python train.py --num_hidden_layers=14 --hidden_size=192 --num_attention_heads=6 --num_key_value_heads=6 --head_dim=32 --intermediate_size=768 --vocab_size=2048 --hidden_act="gelu" --norm="layernorm" --norm_place="pre" --norm_eps=1e-05 --positions="rope" --rope_theta=500000.0 --rope_fraction=0.25 --qk_norm=false --attn_scale=0.177 --bias="all" --tie_word_embeddings=true --parallel_block=true --init="normal" --init_std_qkv=0.0347 --init_std_o=0.00655 --init_std_up=0.0347 --init_std_down=0.00328 --init_out_by_depth=true --optimizer="soap_variant" --learning_rate=0.00381 --lr_mult_up=0.977 --beta1=0.95 --beta2=0.95 --lr_head=0.00534 --max_grad_norm=1.0 --warmup_steps=200 --schedule="wsd" --decay_fraction=0.605 --decay_shape="linear" --final_lr_fraction=0.1 --batch_tokens=[16384, 32768, 65536, 131072] --max_seq_len=128 --doc_mask=true --train_tokens=184800000 --max_steps=3074 --dataset="wikipedia_en"
Each number is 128 + 24 x the weight over its row's rms, rounded and kept within 0 to 255. Layers, rows and columns count from 0. Numbers have three digits each. The size before them is the row's rms in percent of the matrix's.

# down: layer 10 MLP down (transposed), 768x192, rms 0.133, rows 217-248, columns 96-191
# up: layer 10 MLP up, 768x192, rms 0.118, rows 218-249, columns 96-191
down217 099:119144151134170135122121102099108088140130157126156142124162141122124137121133131184166155109136102127138139158163181131150144143155110135127132110139133121108126139127115153162125124082161124120134100104083101190093139134123147105106113116131141117175123086117113129110123115149118131089
up218 098:112114126083138126116109115161112122117048114147126081156108148140125131141084181139091186138144138121093112156140159146168162165144154140133102122131111110169127161133126152165152135117140145140134117115151123109143148094150110113135096135108112115148137085106123115136121171109122126103
down218 099:124116159138095106093151148151103097128149142127150151155105057106121144161139069057123132081138123145122134152137114130126139140140104111144149118114136185116124129068132095122135145139135132162132111130163117127111147101126174138119121131101112147129073128130142132123087175119112123152
up219 106:152123139128125154111093130100095094150134114123158132126113134102127140170138128115131113120109112143152145132087137128129140115156136120165134136102129152122147100105152176133094112143119143118143161136133156052150119130103120116104162140108111101137161104055126160125111112114118133125
down219 110:102155149099148166125108103135170142087118111133133145094158167089113117094107159116132104098131103119134117109138134107085101164149120158108145116122159133153106108191098136141116115109146147099097112154166090155136166121150115140141108086139116127116077123140140190113121091112136159112
up220 108:130157110159110144130130135137092120111146073153136132132135133155096115133075063093111131141135159142130158118158123116072181148115137124119108110127152129127112153084126128148121170155131118120118158088135111120150128117088133138138104146166100113082101108141125141178167108137133113112
down220 109:157141116111101133123141096086148152126121091152118153099127141149149162106164093140111143123120119104130125102130149156167145141104152148153128125111072188132162102120115161101124156105122121132146113140140135145179139144134123153147126139140102127163165102121109163113144103140131119126
up221 121:100156146148124114147113110132107120110145124120114123155144132118172139154118146156087149150126178154161115148178153164114106101121122085126132109106144101174131137135132129173097169141103151158142092133115144112154153132144082145138119105128147135116128140109093126130152135112178125149
down221 128:105134167132106097129161112141135121136088132092112137137179119124119129155169113142116133128164144107142092165127117117107111110121122097107118115137135144130114093138136135154112119143125155146145116117137148129140112138113126105102126151187150124150189139115142138105137133171182155160
up222 092:087104095157154106118113132079086117112155153104135093120125145120152130171150130108125131099075167112170145114161084152135101143164104087107138121129089137101159132103113093138099121113153127150119171147111114114139130114182116157128147162161119106123123126131125108138134108150191127121
down222 097:171091152138106155085103128141140164152100107147112126169138101098143167088095110127093120168164132126143172134078158137114128118118145107127104106136146133096122156168068091127120126104151114129169103123154171146157118127116125128118112169106172098144129131119155098146154149134130134106
up223 102:158128070106153140140136095149096135094118128120173105170127197142130130158140113134114125187109127132147135140131170106153142108093104101145137154141146122128176120110131106146145113181087159134095113103098149118112137147130138159117112118105172155121109130118098107114121139139170122126
down223 095:146147168137110182143104102116129106146146144135101136117138119122088125157111135121162089154141135101103104069110155140121099124160139113157157146129109111100126134130127153127128151090154115104126168137172143128175128141109119111131146133142116136150123130086117118123108140131133104118
up224 099:097162141101089128140134123133098121155115132113152151149155122115117172114170125143100114140153134123133166143185123103147122111124118106140103127132146163113174108072138105115095149111136098115122173134199109155135113157129114132156170157104158120154123137092105113100185119150127121165
down224 096:118115143081132161143104102099145180125093129100133104118091114136152148115120121144157131182140181116112111141147122115170145130132092113141113146102159106154138104091109090123127162168117099102143084166171152117131096145138138119100153090140158128159134116115134104105094142132124132159
up225 100:159143108140161140103128132131112151121126102192140109110124128142134148145118166138164164128109112161076138152090148133104123147088109125129099126115149130137187116115106100136176148135122117180127151105102093118106132111170122135122128111120173129106159127148141095117127158120133120118
down225 097:086154147110114153128106161134153149136129124130114169122133135129123126091078128112122069146140132123123120119139153117156109153047145124135126082172127182128095161131151120103168170165129110105131100125191134140107133118114120107140143161160126170135143134112137086105106099128127143146
up226 095:130141128118133125166094096134183106126101128133083167093088131141142159111129129150176127142077142150092147128115118112102128086132117163074108132158148164110132136148147112126154099153158143099125135107123140133136131084108142086126113149133124118103155148115127111121132123142094127134
down226 092:178117120176115133107141153096127128139119144137130146109168121161127127131114120087156105116120141114131128121134124083128145118190174094145128163143157114164129149137131149106134118153137112139094139102076135167144072153134129115170115101156173120138094143121119141166149149111148146101
up227 106:139163123108161114115179131123116138087130112102121100142156144110114136127172132151152154102169131146113149160112119100116113097173112111128105123077157147104137139114101129123133131154090140151148123167157136153128150145140108133109113101152160122108102157130150136131144144144103118144
down227 101:141139131107124145117139094140139148076142096111141111154136122119136140107133103137093151145090128101139119112146089122113148122123109148165106126118131146163094092127122126134110157136110113091133135129119078147103152124149102154125119129099093103167126165071150111087127149137123159129
up228 105:123166144138091145097128126119123156177105115109138140109130118153110141169147152128145123096093113191138114124137115091141142105107145138134129115096139175159137168180130144101149128106091104124085165126154141127160080119145114177155082102122123101113126186138133156133124126155144105149
down228 078:109142156131150115109179135132142131137143125133166122154124144133127112117156121120125116136113144136093096123100112136141104121147141112139171182116145113102162098122152104168121109127137126119133136128112113144105100147122152114182161133122187129140133180112120073141126147151119142139
up229 096:165095141148128127089150179117139134109139113111138125107128117171147134136133144152106152161139172135119131098128109153100111124116111090136151111129132095157128166103153168131114165139107123139125132095118141097140130123121113101111132105124106115097130133072158144164082102150113146118
down229 105:152115124125138128149162141143115109168114148139138140150159116134128122123140099100081157134140116099122144125144117138166123096154094126145101133102119177126109140144150138123140117140131125097119117132119089140102117147112127157185142155147099097123096134121166109111164125137087139145
up230 096:118126116189103141133106133151098092107090141142112129141165125169063157149088120147123152145110161143098141121131144116155133112127157143150103134147138115142096087131182175130139098156132119109095167092109118125096106127121148136123095139153149102101167151129188157107103136178119146119
down230 103:122091085111156149102134167084136128161148119139089164129118129137104122152120088099113132160118116154107096108152103110086111126115149130091105073105147086154134126159141144118137069124118112101139131124133127163137132139130104097128133174104131099168134123157098131162139134101121150118
up231 109:094098119115124091148107159100136123107129119115127068139119124145122139146078105139154099155158139128207106136138096130112127090082078141130141119128134119135128116158162152137177099154134115130117124120152110109145115125140154136108125142129164112116079153136127102114144171153117156169
down231 102:183092113130137125100170106148108186134143131132095133114102112097138116144144087122132103063079127161122085124128104129156142120129155154161121125119114130096159147100136157133108131161124142151126123167154138183119101105114134103117124116169123138171123094124116134113115077128127111135
up232 097:136137121131136127134112127104111158123136112160111099106122145139089115133137137125133142125056151169120109119108073105172101134137128131177132152160112112137176138122124085121189144086146135113133150127138125134175082152151133141150102129095142114153146127128104130107153113166133143128
down232 095:138111128161126088121143144155099130135101129124144141165155106158198167136140123135104141120164113121069125133106128124096122140107087144115152142130099168114135142140105129116083088159076141113098132127090122113097130122108129103104140127127117090101142217113117124070131171114128150167
up233 102:126114147095133143104077139108091078076115126138084138139147118131115100155120086102153113137134152138099144153141133163185152154131133160122098135139122115160149136142182139129086165119131097160136117072128138160132145146157071123164134111148122087088161102161114113166129115109132142108
down233 105:171159086091115116115164154109081136147105101122111113152164127128152083128152114136157114120130139151112106145121130113172109137127149096121123141123149139126103106166092104121103113124148153116180161133128145102118113153126089124171129160082137086138158160119121161123101088140120116107
up234 092:166151130154113146142081146118102099154140103130102115108104154098097143127119121127111145140087145095166160101145094099107126122100110108128115107159134127153142100114141107126134155126129151150133148157155105141096165147135139141129133126108097149144112112094150126119136108148153099132
down234 095:134140127103137134141165133055150112140144138122103162128091127106135173106139120143137138135108122125142172170114157135120121158091139147155111133102111096101106042138139125128139156113098152136116109151090145153152161137105118115105131110116111127135090150133137144063103131140100145150
up235 097:117071117134091139090136078103133088117154127109166138185122131139113128138184151146165174159059124165165133099141147139099151141105157120160094105093153106114121104133136073122116129126123126139107117111121160117129108128102086149089104102119112141139127140151100129084118171133120109101
down235 097:089104091100106128131132147142147146113103123145120168145107113133162130109133130109123140114186161122144130152111105093111085144092165128110121154161114104141187137088089164106154144170097111122148165138104129147108165130118147104129134127082121116138123135103125098091143139156093152130
up236 086:148142098139142105143141174133130145154132121156112169114133147165151144112106142153126149148089175099119108121154133108142122128096150146139116075089118090106143131099085133122170113137127119148111143140148180151158104141113102113157131149140170131169159137108104159143142132141151121128
down236 081:113176124101100142126131136146124133111146140129169113170092126116138145114108077084087140162150143087126113122134116118116124168097125119094137156133123162085124108159120167135116131142099102150144122101110093124108124125160131093131143138089093128087144092119122151101110132145123152096
up237 100:128122124118153120158150128102132140142115157097146142097148114095103134087137139112104105130144163133111199146118146131127088133108115122103137118136146142117157171139125126099167149109132135156133146128148074134137120117148076091115134155114136123146138105158121155130104117133047153105
down237 094:131148129113137097153141145126120140139110133143158095162117097125171100126152104126158125147119134112141098145124118122150114150109151136128122102152148118090152176093135128173120169120111121106115118133147107171129152127135124145117134106175101151102099113072129116149127111126155140154
up238 097:144114139148115103117174126151136155108092085120118153123105143166131126090113121124148102141153107110154126143117126141091108153088154100133138127122136141142147105144089144130106110114130162149173130093099114131144141128115115140129176125114131179141177104108099131089148123117169109122
down238 098:108135088119147160112126153080133124170101150110141123153097115151089124114104157147113139126165130150150124157120155164113131121127114112126108118137150109105151159118142122105150139187081182159110062125095141163110118164125132136134126104130112106152127121163134081158117147103106136116
up239 098:108124131091144125182130071073115161119131157151104107118134083119139164113126151127130109131115122143138121134111124132120139146106133118128146124105143128101175142155135145145137148115166110160104160095132159140113138126120153148108182138136098161124145166096108130118139083097115123165
down239 108:124105086148119127153141154130144092136118195156134151125154154133124114133130105122136120173192132121128144120126173126138102127143091112142156110146130141126141121111177116159124133113100146113135082148128143134161091135089132092086162125118135124149145138127159129122116163110174117184
up240 096:183116096173147148114118163090124152142165129149063146125136185105111133118160161119129129167116144135145146108119153108063137095143161095106139157125112119123114110082135115115143154155132125111136106124115142109127099155122129122125077103100099117148137113154133103109130154091115142138
down240 099:130103119137132104146134125131071090120138101121109111102197090126132112117163123166164138114101148130114111148119147124116127154118075129168138130099104163136134129102165138139112101121159108107122114108135153140102123122144132128142144186144167127149101122150133177093087127174123096122
up241 105:134130126133116151110130136115158105151148175142129091142074132083133091113147198124137167185179125146108145180112135130139130129137090073123120127113122098112098178114124103173149141125125147149109100147137139090102107165118140113154132093149114120127157135132110113142138196169130113154
down241 103:171159124140160113109097098126167159133069123140177150116121110148152100150168089115084097106126122135092122083155117097135148088112136137132147104153094148177132143117123136136109124143116158132150102198138153131132153149140129139133124144119172157136167149124133141114150128113122091143
up242 108:143128131138116118144098148138125098161090126146112081085142132145150150137138155153156137109141146152100120128095114146095097086080150091152130140092115113117163128085095136140132134148160138128124061136142101139092081136153111092184149136126092117182159161099153158116161104145129127123
down242 102:145131120154153138147133109093156111121148137131145145119107174136133125117127121100126126126142134113155139145104104111076125136135111080105113121136101169133135089110128109086158153177193121111110164109126133136139160122110160156139117150170122111090142173133141118104140171122147138117
up243 102:127147105128139143134172162111107139163114146126146105161154138176141139152108130161103118147137085140107129128113121129115101108129148116139163123124089185106120134103170125155126150126104096155129112137125147146117133130139136091097183197144160154097133112138167154127102138106132133117
down243 106:124085143115141103099109152143117104138101100161096126137109133103097090134160159112147077104127143114118134160118141138131051125107147111093167132127147109142148177144113099132113146168113171147139141127141108135107132088146176103107104119071135128094095135139099114111161147124134118136
up244 107:126125182072119132155105098112140142117092113109144095108144125111110149147146096059128128131147148120089133150142110135167114137188162128074122127147157087110165116167137142148119102143148104141127151162182143109121115144116155142095126129185093115165112098126116142112137089125157137140
down244 099:148096106099153110146100135108102152117125146124102140126150104152135146152152119060104090121167163095099094114111113129175127134151129129094071187193141106106109108103087123161135136139148106145111164112123138139156128121145203158122145088127129146136130135122104132123137104127153133148
up245 105:125151138167160143126118182093118150115118154156138165161115105121182140160121157142157135119127101090134117099138137149135131126149091168117098146121153161097131125148125095142159144108123138130156144109118137101129132103127095095126103134114134135176124111120120130127149104109086129143
down245 096:157190138120125118165139130169115194138152163106104156139125111109138126090183117160099104142137065126122152137125137097136158140171145146138141114145169123158105122108155146085124121184127146138173130134116149163135114100101115128120130104084094104136185094101126100126145155140132114154
up246 092:154131130145151111143119156100165146117124135120147142193091144169154125115102100117147118106161086118168147128100141150093126119127137124111107114150107150120143147108120157117068112146095175141119127139171136111120126125163105138107139132121116138112117145102108070128113137103150166147
down246 094:140137134094128145148182140126085156106152164113145105100107180126112118126179181108127120114164160115114106102105170161136124134151133161112176134131110148136109116124107108128128096100110141116170126115172106141103150119108164132111120152113124122121156128132097154136092119120118143146
up247 097:135127163119127115097125145081139128096128106142119156171065120119114171183131160113169115170125132111104107166185127119080138107109138124143144141102134140142144146069119125137120119098133158116143128121140152098089119157138116143163125134157129095192127123116180174145084138122126121133
down247 094:101141149177120117144099114149136127121112128114125115096140118137123129134107127100128135101145126135127114123127143104135185136121142130118131100136116142140145144144149135148159084164141093131087164138097129127098091103118170083120146183175127097134156107162107136120126094133087165144
up248 103:105135120096111111096132083096112127130156158144120093153140108134123140093091154159139146162107179133119134134101165093106118091127130158114115150102105157179132153096128150171168150150156108111142160099125118124109119129146106104115155120130093134131131182159159101090152136099088153113
down248 095:150102133123130092130119105140177137102128181118126146176137100113101143155133133149138179134155148116120155121144131105071120104098148143124116112107134149128116131139115128137146096161120084154128115159150109138112100124087161126134121127117123123110130153108136126135214141098127158124
up249 095:106149168103080113069110104142106125103118086109139102127117142116106152140161158149109142136123113129095121151103108127115141125117161122086129135074104111114127120157131139096135143123130159157168159145146128158139149189112124156142141120126157159157128153138105145135097131086151116116